Weights of a small GPT-style language model, trained from scratch on English Wikipedia.
Architecture: biases, tied embeddings.
Each number is 500 + 25 x the weight over the matrix's rms, rounded and kept within 0 to 999. Layers, rows and columns count from 0. Numbers have three digits each.

# k: layer 2 attention key, 64x64, rms 0.176, rows 52-63, columns 0-63
# q: layer 2 attention query, 64x64, rms 0.201, rows 53-63, columns 0-63
# v: layer 2 attention value, 64x64, rms 0.359, rows 0-63, columns 0-63
# o: layer 2 attention output (transposed), 64x64, rms 0.326, rows 0-63, columns 0-63
# up: layer 2 MLP up, 256x64, rms 0.262, rows 0-24, columns 0-63
# down: layer 2 MLP down (transposed), 256x64, rms 0.245, rows 0-23, columns 0-63
k52:483501508498503535503521453513508480492474487542539497491483460487521477499495487495473461483517512480499512507492529502506512458515557478458492507518499533495491496519500503509528508505496493
q53:507482492485476494500506473486506526511497503508515499522483487530464538494504531482510466508511489543508499514472471515494483484483476475491516499505527487534519454500480515514501484470480506
k53:528479462509536496532471481480515501516510512493480496516515520506492512504513519513432541497518507507467483502500550494529491508520487522507506488496482462525482490500499473473474512495487452
q54:477467511547446470490518508509491558504493474528531469535524479525484505512507534490526551501492518488517478487442502497506494486461489510505525519467503431528483528502549541503495542518464521
k54:508520454480553514530475496458524509491516507532444517493504550495436493513495522528443483491522482514475507535466520499469527521474492513482487494496473514499516486509497457484476502485555536
q55:513517521493492518531490507503523497499462499479556511512546504504507548504495496493529484528483488467468489478507538519488500506486493558526482466513526472474514475493492537503518474462481477
k55:479507489500540532515479466510521484505505526488489475478459491504503501500521498518498505509497498540522504515540475488486481501496465502527467506496482487511513495477452491516503514482515547
q56:446441496477500563475531494501467527536540482508487509506522490483470539526489479447487494502508510528504472492473511474472484477468504449466497512470494516517565518510479472480485531480519519
k56:512476499520447450510453522509494547503431477536484515508468497567539496467532504520466541489512488447505492501474483514515515505515506500482497493499470469525456472487487535488471498553487514
q57:472499486512496490482493483460486533501544532542526550525517522531527448530476488437505480433548499561528490462413494449523487522476493432456576505465531508530503525541533485528503509551506495
k57:550483466524464446531526522500523533509495456522497479513491531502438519446519515566456514533513524501456506471491507516482481492568486516500472483508484458522484447517488467438438489502497493
q58:497518502476512506500467499473502485494539557486491554490504511511513485528475463481508453481550468541481477466472508460513495511482531477510511485469527535486499486509508526523543473496547523
k58:495509487516489471526545534517529491473472460488511440507506504520488498458537501535515532500480497480534532490536485537506491492525503515489455481534511479498511493475505465452490471495516465
q59:450479490523468510504479494460509497502551492505449524486494499461491468524485476491468519463501490497537486538493491482471475517450512469464542533465510512504505530498540475489470511497496546
k59:530470524488484493447526509528497532515481475544479453522506504516491524473520556477491514539513505480488480543474504510480554462520496517492491531494478513518471492525480499507499537499532514
q60:495502518508516508475547497526488503509518502499487510475527486470532495519485484489454517495489501521504465475519464475509475514523468484490526539490489511516502534533518458511482540534515476
k60:496470486542462491512506497493505520505480486505518493528500530516497518476519498501525510494501497513494511504453509526488522477471495498514521499485499503524534476498479508493449506504464523
q61:510473500498540509482485482463481529508512502499531494498482529520513511523504493489501493527496528532534474459472476486529507513522483494466512489503468477546512486519467505497486514533521515
k61:489487462525459468509544506515475512485504471536481495519494491481486499485502501490481489468504481484485502512464501512495461492528497493486503527510531483486475504513518475493453462527450457
q62:496560485531492476541498513509491458471524553517499518481442492546520442507499493490497490478486525527498517479501487474513492524505496448481512498493497527503497489506494485480486509505468496
k62:507478478487503507461521486492535519487506474493504485527543530454483509489477509514508504480513472530493487497479526520503503486490550503500484522516527509502506506493531519516535490467557517
q63:502487495455503507471503474503509511503502476493515519512514514459488516469478474509500475488520506491492493451519453512470456494524503530512505494506510488510503501492460504520506485489521472
k63:522495518518470503515521517551481510507484524517504497486487442545540495535486480528486504536482506479484514510515533510519511487498460508484468517498460521504484514507488506469494522481483502
v0:509472565467498495499528513514488512465527509577454471504456469481502525516556490524477466525514488500533485521516560576554501488473502465479526510499502499481492467503516511541475520497501460
o0:527539521513500452515504507512497487556502480451562506489479502539502494464454493522524529546480519521469492474473442443445540485547450546481502447513527480529507460511495460480498465510527534
v1:463519470509500469538513473491528503463499518532512511502537517505490474492486438510527482497489506484455525519429478429536522480519509525566498522576493517476473500487504467461540491487501488
o1:498475486464536604475507497484492489511527528483462525490507485484503537501502512484477482488498488559558527522524506522487501481482494429494520499527482549479558486510456496493507522489497506
v2:486507505506482485504492530521486480485507505532551528525517488479491480503513472525520490554489465492464506513491504529508486461478482511548517521524462494443454526494477501512527512516473450
o2:460491549505503542524471482486498479520527505467497521446479476523533471507491463475517483483481509527510506494525500427507530479479490469473468480475548543523542505520496493488540501471538547
v3:510548500493500561449564473479504502411480520488518509449476494507527473486568513510512511421465473534515500478535545535537491477495506485457488508509523506517520490486543534493448473500485513
o3:535476476491511435435486503535481500544517471522466483522471508476469514479450532536509484570524511499518466508427472494457513477502512533488540487499474507511445519469524492528531517508514515
v4:493492515500499461473465453495482524477502491526513493542485497499529494479492525525463502530519479489522480504521503554504493520451521480493522461504484510470483478558489466504504502495481481
o4:496501537491504480522495504515500518549517487481525483473498480539496492522514465494500493516494520486484536504512497466518495500526436537488461482506564475530507477469500484464511503457530459
v5:509481510519505470524487494497505505507502509455479459498509507488459569521492505454435520490533523435479467488487456447497517532510492474496496494525515460517539487500505511531503500461530526
o5:532513468466528533487492536460479488455466525577517515515551503486503480524499523504477511487527494486494498501493539512500491536526504491520504492520474480492474461516464475472467461561468457
v6:483488523494501548496502499520526502517489485492430499521492475507492503533550519507509476498483528478538485507457512517511525492487522474525485484455541461494464486513483513524489529519519492
o6:483504509498470481499517468503486511503492486479543528484473507468523513461475475529485482488494478456497502470534426525451479522541500533474518556500490518517521473495490499501440493525497515
v7:510505489502465535480503475521500497484500526473502516495494488491457507496535533532508540496484492469503510506518494504517491502482479474503523506504482479491524478470475533516493483482508513
o7:499475496515491493481502494524488472496512496543507504516501477496538499508476485521487478506526510509512483514462523475493517489508510476489504521493520536525478520497497484491506494528486515
v8:493467504513520484497465464492535507507512502524511511557527494493490518470497565552464526529525512474494435511454480524520521495438541475496505499540473482457480491542475496517490480504497505
o8:511479519478486513513492514492469523530531505505513517470526479536536484543518460506468460524509515506493517488525502441515470507549436503514483516506552509572514459518471486487498497496499465
v9:514488497512494465510482515484512484498508491504477477505524504468527511494468470481503483504488480482494516476450468435495533532501509529561452492515502502537479501546485455496532514511499499
o9:494528490456510575527505520487509521489466529502522538465507493528480511525513508471481501463501495470499546521553518555497479484493507489484473489543466516443541472489502519492496510485480490
v10:462502472536537494507511463522499531466509525456553450463473483536481512518503484498457490470490511514471499486507479522489505482504518494521473503537519494479486559487521490491462538478496503
o10:499487521467550500449485504454474521540509480517425510495518525464503460497488529479472522510506486490532519532496474480512515524501507515486534510490486496524513458519519489494508509522522485
v11:530490501560507505492512469513479543507480506481514487512498496486485525512534489491519511516533488474479539502481504505495484501504480529541488511548512495511519507512483487522487528500504528
o11:473494479503519527501483511497493472524513522528493529486505512499501499520497524516471500502512507488496520547488535497474536507499516483481518522513509509491505483483513464467484507484482501
v12:496491504466481477535480542479469478517515513541504492485487554467530477473480493511489479524504450538532536524522553515498516527526473512476502490412455504522482526493501517469514480503477481
o12:485533492516485465548513487517537514483449477459529486519496493543469513504496499454525517442484488515458479459469485488511513479435504505515468478486493471477537516501550530502527493470525509
v13:495529496499497468426527469494517508423494531508460499506503506537505486466484499522482510431504481539458478464550523549504497512484597462502524479493509539542476470517498489519471516466495512
o13:508424549477488508460469506483492550554519438541512450514510483487477546494522493533532506563528512442520502526460515503494501486513465544448473462519479462530485493461489493461481502505527516
v14:523467505484489509502516491467474509492478504517506500494486474473521490484517495519501521460500509488496474494520489540506459478507482496481522516527491525494500525476512528517480490489484504
o14:510497507522486490475491517528487469530517496509485503504511492503485496508477517512514501559474491536492463489467516452468517471493480498510511501483500491504484508511498489502522532480487494
v15:533493502489514543498511518523492524522464496525406449460463477507488452516506485535512460484499478519541506527435534515482479493501476499509480513480485490486455516497470499452479497517519492
o15:478496475529462446497525484502518508509510482460522536504477561493484507444485525517485483510478491511448524494491454519471557491494526527484498554483480538509554472489508501487481510483506539
v16:482471467472513542506478467476490519499507502444522509488467469463495528526521541504518509468511537495542515510476487524488464492509502517463488526479504484529549523468514504495490476545480531
o16:522527476518473443501501524537520467506483535519430511509467492515505484489472489536466502500506455529494476529492492499493482514479501481520568536477489510497453515504530527515492532488467473
v17:509490513514506554527474486507522499512521527503547509481520518503500494506531496514530514509496510480491512523468497512499492459496510522495494490510480503467479528539512452472506496503518478
o17:486495485467475501493529505502493487516512493478485480487523469508522486528507491473480466495494474512496499528516481470518486504511483474509500550503536524505534482516511500506519492470532495
v18:513510476463485524516494489467495521576506499531435477503494495490513519451489456502505498502493524480523550513487510493476480509540509474501534454512523471523481516505500475508514519470527494
o18:491498507520505512491557490530536491477485495464526492525532524497524536512496530497504522504491460494485494498488514556508527488485478516492472558506471487476534485489509485457465531504509483
v19:492498481520486546515454520497542508503511519512512500484517499545468489535482529479492479460533521475503522504512466527472495471528518500408485456499495483474486503512519502492513488482549479
o19:514480490483496478489545522489484482466488497507462440508551495468539477482511492539477512501468487494472474517510501504563505528518499487554479529520496505519500514522506486508481473530496490
v20:533439477559493480482507443478534531451484515553463487521493481465493517479482515521511523459522524486450464477498488476511482507493509511526530492528522504512464477530491496523467517468509507
o20:491464504459482545494502530510446504554502496549506465493516487514473535516522512531481483552480534478488511547505539506466512464542479487480491511530499490517496470496459473503469519468451510
v21:482513501514507476501496510550505469482509499524463540516472487500449473547455509523487476483511492520488506491486499508488495468493529486493522506498497497492463469478502483471506499498520443
o21:497469512491475496513499507483492524487533493474501509486482512499525497440501455525522509498499505488487512503523491498529521506509505510505503475495503548521512509514480499505471460541507550
v22:492496495519531509499493524528513513527488502485448488485502516537453491548481492500520466508536510488483517525488507468455508441487538506466509475477478482492492481489478482486510480484556436
o22:468453504508457484499530495468489487458505497492521468514497494494531484452524494519511509495500491483496527523519478529557507551507528477508496530513500508526505494506478506486451478534495541
v23:471466539474483520567458491476495521553530472538517494512515486503508532495486475476457456511529530459563524505436470540512504487521489510440473474522525456471487519521519471502508473515503505
o23:531581475493513492514545534500519483453486522432483516476538519495525463514501492498466516477449459521461474481536449472500498532505456518564505524532506501482544460531519477485475491498522436
v24:435505466477501521532478495516505496500505507508528517517484510499491494471515501520509472552465519503471531540463501524503524450509490519537510493530480452466462563476498542464507528506475496
o24:477484524492520513475505474500485510519503487455451498475503502490537501496463476485477491463480465537518482473507465461497510491467497469486515538473520536533548505541519497519520525499529512
v25:442513516450570508514474544505484467511555470475521482537522502546534534503524560524489494497457514523527456504504494473465554474449515466465447512472517505500494450472517477468537494535492485
o25:532521512480479453491501469491486553496535528442496530476455505548530460499481448456509493491528497478543513428521426495558427537543479521512528461505495496505462494510508545550520491529515448
v26:432505498500522520499485500490485480489530511468553509503499525523531512474525519507490478484487516536513504481492511540484535469500553485468483462457533487516472526499515488496487501503466505
o26:513505524468495464477502494485503563523501478476466492504510492493496498522485486471504502485524457464526473474497435485521451532493479537508531507502493473515514490515555535528508512510556473
v27:495480439441523486493464500436465543547533474547517508526523531510553477480528474485481495561548477504458506530512469517524502519479474536502510552510448511487502471498495451458547471559490525
o27:489526487528537486548520473493522482509543551447462479473473508550502504531515483493495500462481527575508524474505520496548484500479462448493498466486536489494508512494514503489537516420484455
v28:521479491513507468461515506496494473465482495483483503497494502474509520509455505541473528500515465516475471492481484488505524515443530486528508541542463520538521490469490510528503481511509490
o28:507483504499467499492458534447494523503527510551500535493499498532473502512496499513518490516529502508510521520482558484499492494483505492473508437499511504499484482489492512479501495514461521
v29:525519422548498543514483515514500501494480553501488440461520503462443532493467471514497490486445506505482547503467522472452473505505467516522500509531490483516500573510458458478491477513538505
o29:483494492495489510480523509484526503460476511538445509499519532520502487519517540508452484487504482504463530566477540534543562468471562459455486566508468547491507450513516486473503527470498524
v30:462497491528500464528484524497480483533490492454506498544469495491518544489509531533470483466531524478505527439519439513464552496486551491482505461533485525550539511485489502506512493485503558
o30:503483532508509509498483531495494523474497503518490547479541473518513471517487468524488546497503488457482504467488518495545483523488474524495499484527453482514475494505532492454476519543468436
v31:494503516497461469515511508510523484469515537502499487503483509480483490496537496513500507531484490460491504539474507498571535515515468488516492501520469498470523489477506543490503511438497487
o31:505492485493521525481486480508493463521476485495542519519518464490518505491442495473477494488510491534500484474463501465443519472501495472494494482501512507499519490501474468487520466526492521
v32:499527498499538469486511512506519469485509516459501511521500487509464493530490549512443505471494521515491506475477482464487532498501525455468499467515542510500479461514520500496495498479521492
o32:529447496445513503483473502475484532510501490504476530501507502495507510480471472513493490497544477455488488496504510541525480504528500530501485477487472509500482469492466491496477446543497486
v33:508481515490506437505516510510478458481510479499484486483476482487484512488444473516473487547478464534496516471492520497479534522477505475555483497477511511534494506498487501543498539500468493
o33:486534547505508531524458515469521539505467480502534551485499508524486493506510510473534533473500512458522518516516484491465512493476503545465480457511491488491528467505516513477494492511507529
v34:462500507532484480556480523518515504530517487509487510506530485529483504535475486511508469518477556501495479488471470479500498501489500488523501511498535518491483503506489462518518488524518473
o34:483516521494487529503512478475501498435508513464493519477500484479518468481539474484479484475473501485500537480567472505525471510525499487505496519513503517498513467517454515505489485491491501
v35:514532488472521449530550500460527498468509519498530487477512479472528488501508478493470536450509482497482492469484490461525506469528539511514516510512530498483505503528528493536489484504468461
o35:539491510436541525485496547508499483529477501517460501487493467501455497500451531496513511534520486528514486529516494496480481486498452505512500469478470494490503476507465507497523500503538506
v36:535534465520498526512498502494510528463477510511481491490472460494525486503525525501532513458466496489507490485529500496505455499484476484503505516554520523503541511512516500492502492539516485
o36:512487499492498467460508512552492470496516525511461492471484495507487476473466508538474484552483523504478534519493533513506517453521490496488494515503493536490441507472479487507532525466466498
v37:502512503491499452513512530490501478518491494505509508512496511504516503495470495474491502494500480505501477465527507464497503503494504493498509487507513523501541506500508491525511501500480480
o37:504512516507524524514488512508507504470487505508523510500506482508476474498504514486525520512505534502510511487504510495504486496496487513517481461512493481494475517510485500503524493512503498
v38:471535543440469519497489506514512476518534547521493506487503530476457496489539504497520478455484511495525526559500514505535487472544479496453481504461473457495474479464517541450500501468497492
o38:535503453493486500509536483537507485504484483470532480540487508511549529489470476491503498491523456542488446454454467480479523490492510482530519517501470532503522537519518502515499474542542511
v39:496488498493512489467511520492510471482524476458534518521492488488479506558479503475483483538492508534484493498480509512509519537494513515515470542481503511519496493489519489484502533524489499
o39:507522499489521498527450486458505525533488510499469527492476512493506504496499481484503505459514487483525497510532500518489467514495533509490539455473517494480485494503513524534504467510476519
v40:523490516490496518508474476485490511503521493547498501517506476497532522476474500496553496483517528479521511476561504461458489516480522522483529476489486513514475480530503468481537495487503486
o40:495501501495490512526539519554475484503477502490533442496489475551511504514545496487522518521461519476494515519517503536544496475501472498503452496522482486477473519484500511496502536480472455
v41:511476516479511510494476528543500490487506461516432491500497524528560521507454523500540514536478489524520431519535519471478500524453500514513494500449489508517524469512501473493536510543511449
o41:479537511510430467508524493506496525463508509494581460495460493530457489478538490465538489501481547483513557494539481527508458498524504496480481468523534483469474524482478545541509514479477516
v42:463515515502535455487559495470477502466486457456543501503520503511524507499494475474472497501518482532475498480487523488499534503541534493498480501524532532500507493474519510523490517455467530
o42:513490520494561538467431497467498511544498502511477539515507513456469527506493543483521535510522486477558474498491500508464490522485490528512530450491479429483503493491494498496492511531512488
v43:481506532501481499508465505490469477471499535536529538466521554551519452477448471528495500498482487504514520512496515584472483488506530452477467447464503528525459546517495479524527488500464478
o43:475506536515434491488498503479550531476503466474507470522548487499504502504544496480537484496476459475501477508487484446518512517447484538535456521530535491503564506499542542482515504455573525
v44:519515503534486475505527527509518481432486533519469483483491495459482499520510504525469507483489457500488501494479523506534510498507503474503498498527504498512489497516502518528487494480521476
o44:518495508469499518487488529489496512511483500530521534491523496515490511484465512527494502514511507492478508514483515487478539478516505509495491481531491521512524468508492485490500475529505552
v45:531462508498484525536477502510486507509501491510485479479511456488494545523455462488467488476530500479536515478501479530477488512499474539465486519502491467505531521513531487514522464531546570
o45:525563485515483474513512559490513460448479509525468494477511521494488454513512503537498529503448494503462471526501500484494528508492505510507489498516467510473476480502516473462463501486476460
v46:535480546482461522497509498514506499510493465505425467472455487496564493492486480502509481490518491511550450497528511485530504552483508471475510452482501535492494470520549464478512520461550477
o46:512532492510496461488546511532501483509505476470597481527518507470462515489507528482528524538473507484475528482514495560470496475547481557504473500524513462451506502458492491487493493504472474
v47:478486472514514509456528446480486538519514483474539519515515525524540504493467488497530510488519500534508512497511522487486492493508531540475451496483543495550517493487515470510518516507486534
o47:483499476505485497504498501498505507504516517500463468515471514483468519522525517488504502502514484475543490541488505525495465525469497496516537503514490457464478513459526506499453536465488467
v48:502497514478495476521490521472493474513537515507499486484476519432529510445498491568529526505450497500497532530474496523497499494515520477527517480497458542524455527505480472464495527445471421
o48:498484527476459524491522506537528529553483470458533521508541458562515540533468498430504507502511439499475509503494540487509496449480468505486480510481515492467563481503533541499546520498527528
v49:488484477470485530484515515452482510503507488506567541469496543489534446507500490546470520506513486531474536548478488581525474471554508498425459519527477552532480534455525498493494489487491489
o49:517483488522488469472493512487536499539543502461420490533551503488495544511480513505505507510504434553496439518456560450517502501449477491571536489480553465487544526506554512511526501480525515
v50:484540475492498484507512542500489486499486508445544492514499483485520490484539484490475498521481510492472473492506467472525515502500477484532518494547491507465511528484514514481507491501499510
o50:513492524497566518476474480492501489492518518501477547482509500482514467517456492480495498494524497526509507448503523504523503487499516491482492489473497527502484503511487491498553503516505475
v51:544538494533508487501506511508514530496470517508531484522528479467485481519498500473458497480523480476515506505464468493511473499509465530525454518583515454479510540555504503509504476557506528
o51:519515474463533527504488543494508468472493538537445531452495535491491452508475507536454477509509494518460514529518530494492545498493523494510481527510479569497500477495484462468499499476517484
v52:505485543547470503472508503521491522510538478407554490466452476517544516511499482489507511505496494483483525485530459526517510489455498497457452456545487533487541494504506478507488516467523459
o52:511507515489505480466500540487500476514536482489499488488549468478522462530483499486496533528514482455502508549517553482518481524524500536511501475520561475459483503466542485485518478528499496
v53:469514509493504490484538457507471516480522527464537505494513480519525490511499473532482498457483546525487517490489487516492497493493509477499481458501564517491456477510531451537511513509474496
o53:513495531461496511471504508498527505538538485476480498510492489485498519513498487497523501532534451468536491540521485530499490515514495548487505506522508504466518486463507513480488506477558492
v54:504497472447497520489489540459504532542490470519488490526496485490525487529508514476515469536503531517535469537512508477523474552500460511479523545497478533476520493477500497453508476534513486
o54:505530481559521459530518452531523465490498538444498505515465518511506503469505502495484499489472503561471521456518513545526494481502512477520506500463524483481477518494482514526531514471453484
v55:510473514487531501509490483484497468468480523514470505485484515499510494492485531523478511478506511510517455505471509524479474472474545445466487474492526514528498511532523476506501487523497507
o55:523504495475424452477499536485510541501502498508514500518519497525467496489502502513514473538512471486488496505492467492490473517523469543524509520527503494519496464510488523506477487484513497
v56:511508488518503494496496533525512494522505491480477535503478491531445466577509519486520491524521508504497512500503502472502481512501485489496518525466500529501513468476469491482496494517519467
o56:476481477528486479527497470494506485458511520490506517510478494490524489440504477519492490463506525496485522501518511523525493521506531477520515495484518523502482527502479513520491452520460541
v57:506516506518521542485520493507478512488483518478511511474495513568509446494510507529520503477469540543482514527499511509461473468491447496484454490486552473499446505488522522470498489547497527
o57:481485486495462447453501472496492507496549496477452472511468547472501492485506497505508449514497486484524486496498462513501510524493557521500524550497515539502486523481512526547507515452516508
v58:498503498472505481509491517499472465532509524537459500536495545466539485455518475543494498528505486504512473516473513497523508515472508497542553500481456491496478496508487458465526464530484496
o58:488503493503479493532513477492528521490530506467553520502479498547485504520499470465523465491525500543482520439489484506515493486487484493462480487491508525509523491500488513477521500463523488
v59:461512492461487474541477517500525507505514482495482488528489474503523499538534521445477449493507518460539485482512457455526532505499501512495488505488515483492549478506518521510545492540517503
o59:535558505504546500531532506532507476465475548489503520472474486503508474468465478531486534479494511531510525458547457524505471524530480496524517495522475521501481512513481500506493500525495462
v60:543528491531528502458526450529557529469473493480454489471453481549479469544498529452501504455504503535479480460563521444486479487463523495496523489475561492497503450549516483487466519535550482
o60:506467494463519458492515505503458522515503482537489437502457525463464502443522521557507493541518562454511550552536476580503482519572524543482515514505496502527436503476458490537471471510489526
v61:457523492505513449506508503502498514519504500505503502570532496475479514505557492475490461518503501485471492498475511490539496483498500517550517527527508471463505495515482498554519511536476488
o61:490505533489555569535472473486504474504502538490504549450459486511526483501481470515488498482528509522526520471533477484479501507514484469466506489500496523530506480516458469468490490498527507
v62:468491500479480523526468511475516520535507491542462488504489485500488501521518531499515451487521534488553517512474476495509510534526498469494493481507514507510466490485492500502504514494500476
o62:495511481507509508510540477511498489490470513451519529513514505496538516462499493505448513466465469505470515461516474530503500495504477491528501526520475491493550485508502508490474500527453478
v63:467534454500471492506515506498491504516454478517473505508517531522538442514484480507466495477463482505485495504514494491496522521523482487514486517503491539486506485462484503476521492500521535
o63:480481508548515493481501449496523516474552492472479510511502523451465542489504509501518498495491509530512498447477523517518509490482510505497497500475498492489517528479488491494504524479523496
up0:473470524483552506504524488483479562443448513507461461459501503521463523505467536511483510472493501481532525506546504557514459508446454507468455508490454467514492511526543523530514545514473520
down0:490496458519535508508479524536525525540482441478493487498509493491480508552485503495511535493487512515478527525512482498485542497504520527501484514493494492521532518494491476498474514490531488
up1:487497435470518489545517555481499523521476489480495456519527544531559498514502492549494484470467540492486463462494504427425532518526545492549443461495523562492505520448518444491462535544490551
down1:428519496544588501544502521450457505555492477470467447507479449505519549538449518468495498482484499516496506515492454532449489559484485476456482539558533484479497505426526435488536492522510476
up2:494509465498497528511509503496499526485518480497522475511519546467483477504461492526515486487474500486514530497509498496525523519505538495432506508512504488534510483476498496493502496497484467
down2:529534518492480548501475492506521506473531517506513490522509493474465467467459475534525487506485481507516508514484521472538496486512523492465529536509483484541490494484490564460526480488457491
up3:479523539483482463446503523489464469460547549488493518487510549499506495452499520520499532541477488513496536518528501514519516540503463510470506518499508520524532483498482477471468549482511500
down3:495509489509536506501476486490526505436487477454522495528499481489480516534540520462462515462539549492499490546449485467519480517501494501459481468483479485527504514454558492485488487532528489
up4:528473499496528492533531513550469517481492460455515559488480502484499522465506538510510494514451500489469486492483517528462500527499537501508482494472484471495507507551514475508473468535524458
down4:481506497487472500547533486487478515474503468529477523448465479493505532500562512496510496535499482505516435492513528515492522517488472512484440500520508521496485474450500481497479528534535517
up5:542491496474502526448527534513502518495515560463478503462478528536479526465530550499490470483465504519510551539506438524472524478491486513492493520534490521494501456499503526506453543500509520
down5:479460468493509460521501523499491473533506476508477494507511537502555482468496491448525502484509523496495526480505485460499525525482486529495487486480516526490507495538489476461509487517493469
up6:518469513529551532512487509506499502490488465500480479496531509501503511500485514530494567523487504541487508494475472523475513509478498547474478482449441461476470495535504491530499520524492520
down6:498498490496469470470493512469469507507535518484540479468523492535522495460473481461507517528488497521495553503519497540533477516507513476490497483489493495539532480512520504548497511529520483
up7:454519480499507543502520516449478471509461527468487443546516459473495518474551521536465537465518543497517462509552467512455460514495465491501480501508549479511530530473543499483483488532502596
down7:432527529540509444527493568497483498537505553482447493505467499473481475455470538469542451499478491472550543507490540467499535533498501447565487480523532511441538461507483507525481487495454533
up8:486518517524502474492536512503471560528502548439498513512494484483489448496462494506472515542531479490503487472487486528507467504474564495482484518514465512468523452522542477483479472497499526
down8:498466494496533467516459490507465489500496458500501530529540481475560507539505526505488480516488539547498460487524489514552547554489456524473446530470477470455504483485520493465486531503526485
up9:506517495542523529504493530490435430507551479458523506444536543443477440529550483535482501556471566551431449441544534445497514527552471549538482522489553509518509568533495466494427484512501532
down9:485477503553474507568522468550540508553495518572480521468492506451450429525448498497502504469528496544533485507536500528472524510502542513536508415530537464481553523502461517483485527493501455
up10:513495480554484518488482487500506494525544541493499530487466535507489506468493518493515473505506520479498541461460475470491535505518528484459488485480464502496511520509508481532523494465555492
down10:446479448490490482518477526532529498461468478504496487510568499511497487525462480462474533510490471530472520467517487472508506483490540532519500511488477519513502521513476525516472493525517502
up11:479530502475454491493514508491493506484523500528490477479503543569520522524455492518482471470519506524535471514491521527451513511517489468519485478534535492492425495535539510503558496542480532
down11:478539545542507480478538504504479486502496548546501496488525525466532500491495511532528517542491477539496479486499466520531486511475486509480476444524529495540513500511504513537501523477466514
up12:527489486508515463512510491488502514545463497493502523507490518522488493506493474476498518505493517457481530521467460506493518455476488517529531516531499487468504501514509494496551477511495498
down12:457487493470484527503485484443483485471499527554506496471493490464520491516509469518465454518475477526507480478511551526493497542505488521502473532480555546501513531471512495472488506491467500
up13:479495512524503495470509475486495488501495519502515503527496536522524497475525526465492495515483508522510518491486474481499520518466512483480535524508486516501530481520483500494523537493493483
down13:516506500512505498510521520514516531486499505498442518498499511474483512460495477554476520468493493512482490516503513514508501473503494527514516480498480498492467509529486492498520479514515496
up14:559517478503490529438493506458428489496528493485510503478491504501487515543557484513546476468467499540524501485482462523503508521537507494498487497503543538478499462518506500547485483475458514
down14:485492478474539487475450522526491467492480521462526534508483514502539483441557438458517501508480475489486491510508483541523509495510465490512540482478442517492512502522514527516512518484454534
up15:493496547498502502475527479474502524463528467515495540477498499470491464507503493492507476504551447494473537466475504495543512492508503507476489546503492522476524474514527521500477449515447492
down15:499493496473454448511511504472497469470489480502525526512513491503459484527513480506583542504494462515495506496508474493502478516502481491474524480477492515490456485500482528481491520463520498
up16:499536499524470515537515514503505480455486518482527496494497498538522485504498495469487493485477498489486528498518508514526508506503498483491458500521482505462518471509501492479469490515469482
down16:514510517526526500506494525534500490499493495472494516461507491500506502478500508505469542490456507501459513508529525488499528496530456510545484511477503481507512496511507480489469506507476506
up17:518530506520466454499524510515506518497502485492524483504475500506506489470518498513516506512484535489502497476509466510500486524533506527492511483510504490510478506494501514516480488527493493
down17:473466497494556549476489462476490472560497484508461509510511490458506528516465509494477519478495461522530474519481513489472521464454493472486514502464498483499544497505491474470510509495496506
up18:477469495505472472488504508476506488466521513555527469502479476513522506490560494502476508506474480500524505537516525464522477521486440511518508465494457519502501480494515501510509534534532509
down18:524502512524472552556494524532500459527496523497462502481503481521517481496475482487480478530508503500468502456460489487486483511537518471489473513508480476492497519492480519476509495511526498
up19:483519506558500481537519497496495503493547505487539527483444484522492483482464503528507494516520531516523544480523509524499495484489508497474469485516518512486492492484489480482503516528461511
down19:487483505505528523497482478498506488480475518504407487483509527465502488484484483469482513490463474486502463510490503493468493526480506494531505478495500495519512532502493490489460517473506499
up20:499496503504459500505518521520513502490487478526543500509502482531510497503507500515496486507501509516494509516469490481502533483496501483474464517533499549523524474499496478477520475516506527
down20:487469507510464507511504534517494492515516464467521509484502495517500526469498517536486541510445499467451511537504532464477548454498476522532474515492504523494520502484499473464481475527462549
up21:505480504492473491465510499526489532529501477490515497509495513495502513489502514515517464507500504487488484489464471521475516497519508531498523513501522504515507501496511509515479507507542497
down21:523512510512533561519468504522505495490505508494471522482482485511500496508509481495505519489514493507474487508509527474490519480508495499502493484487481504494501504500469490470477522479502486
up22:450464486524534485516489488499532509467476538511519498517497485470469489459495488498499513492512511436489530518473481502515474504472495447493528509506546521547545447482538448509579486560462505
down22:481525492495471505509488524532540587506511497535474503493509506492508507505529488467492525480544531497484522514515498500530560508522500484494479476518476551512507527475526495522533482478466513
up23:518505506549517511522514531493511433451505523463533492460553498481463511513454602490450478524488525505499536497499494493509526550495484510505516549448482492506506476483515474471477488552471512
down23:457538540524534485521527484472532527519528484507495471513533501488526541494464496481495465530521503458456506469473513476490481572492462501426439497525502479537515535471511458493534537492490518
up24:476505490504482484492505492492493487507504487490507505521482523470496493478471504517521490471503484507506500493462499480491502529513510503503540522482498500516505502488537506516507477496498496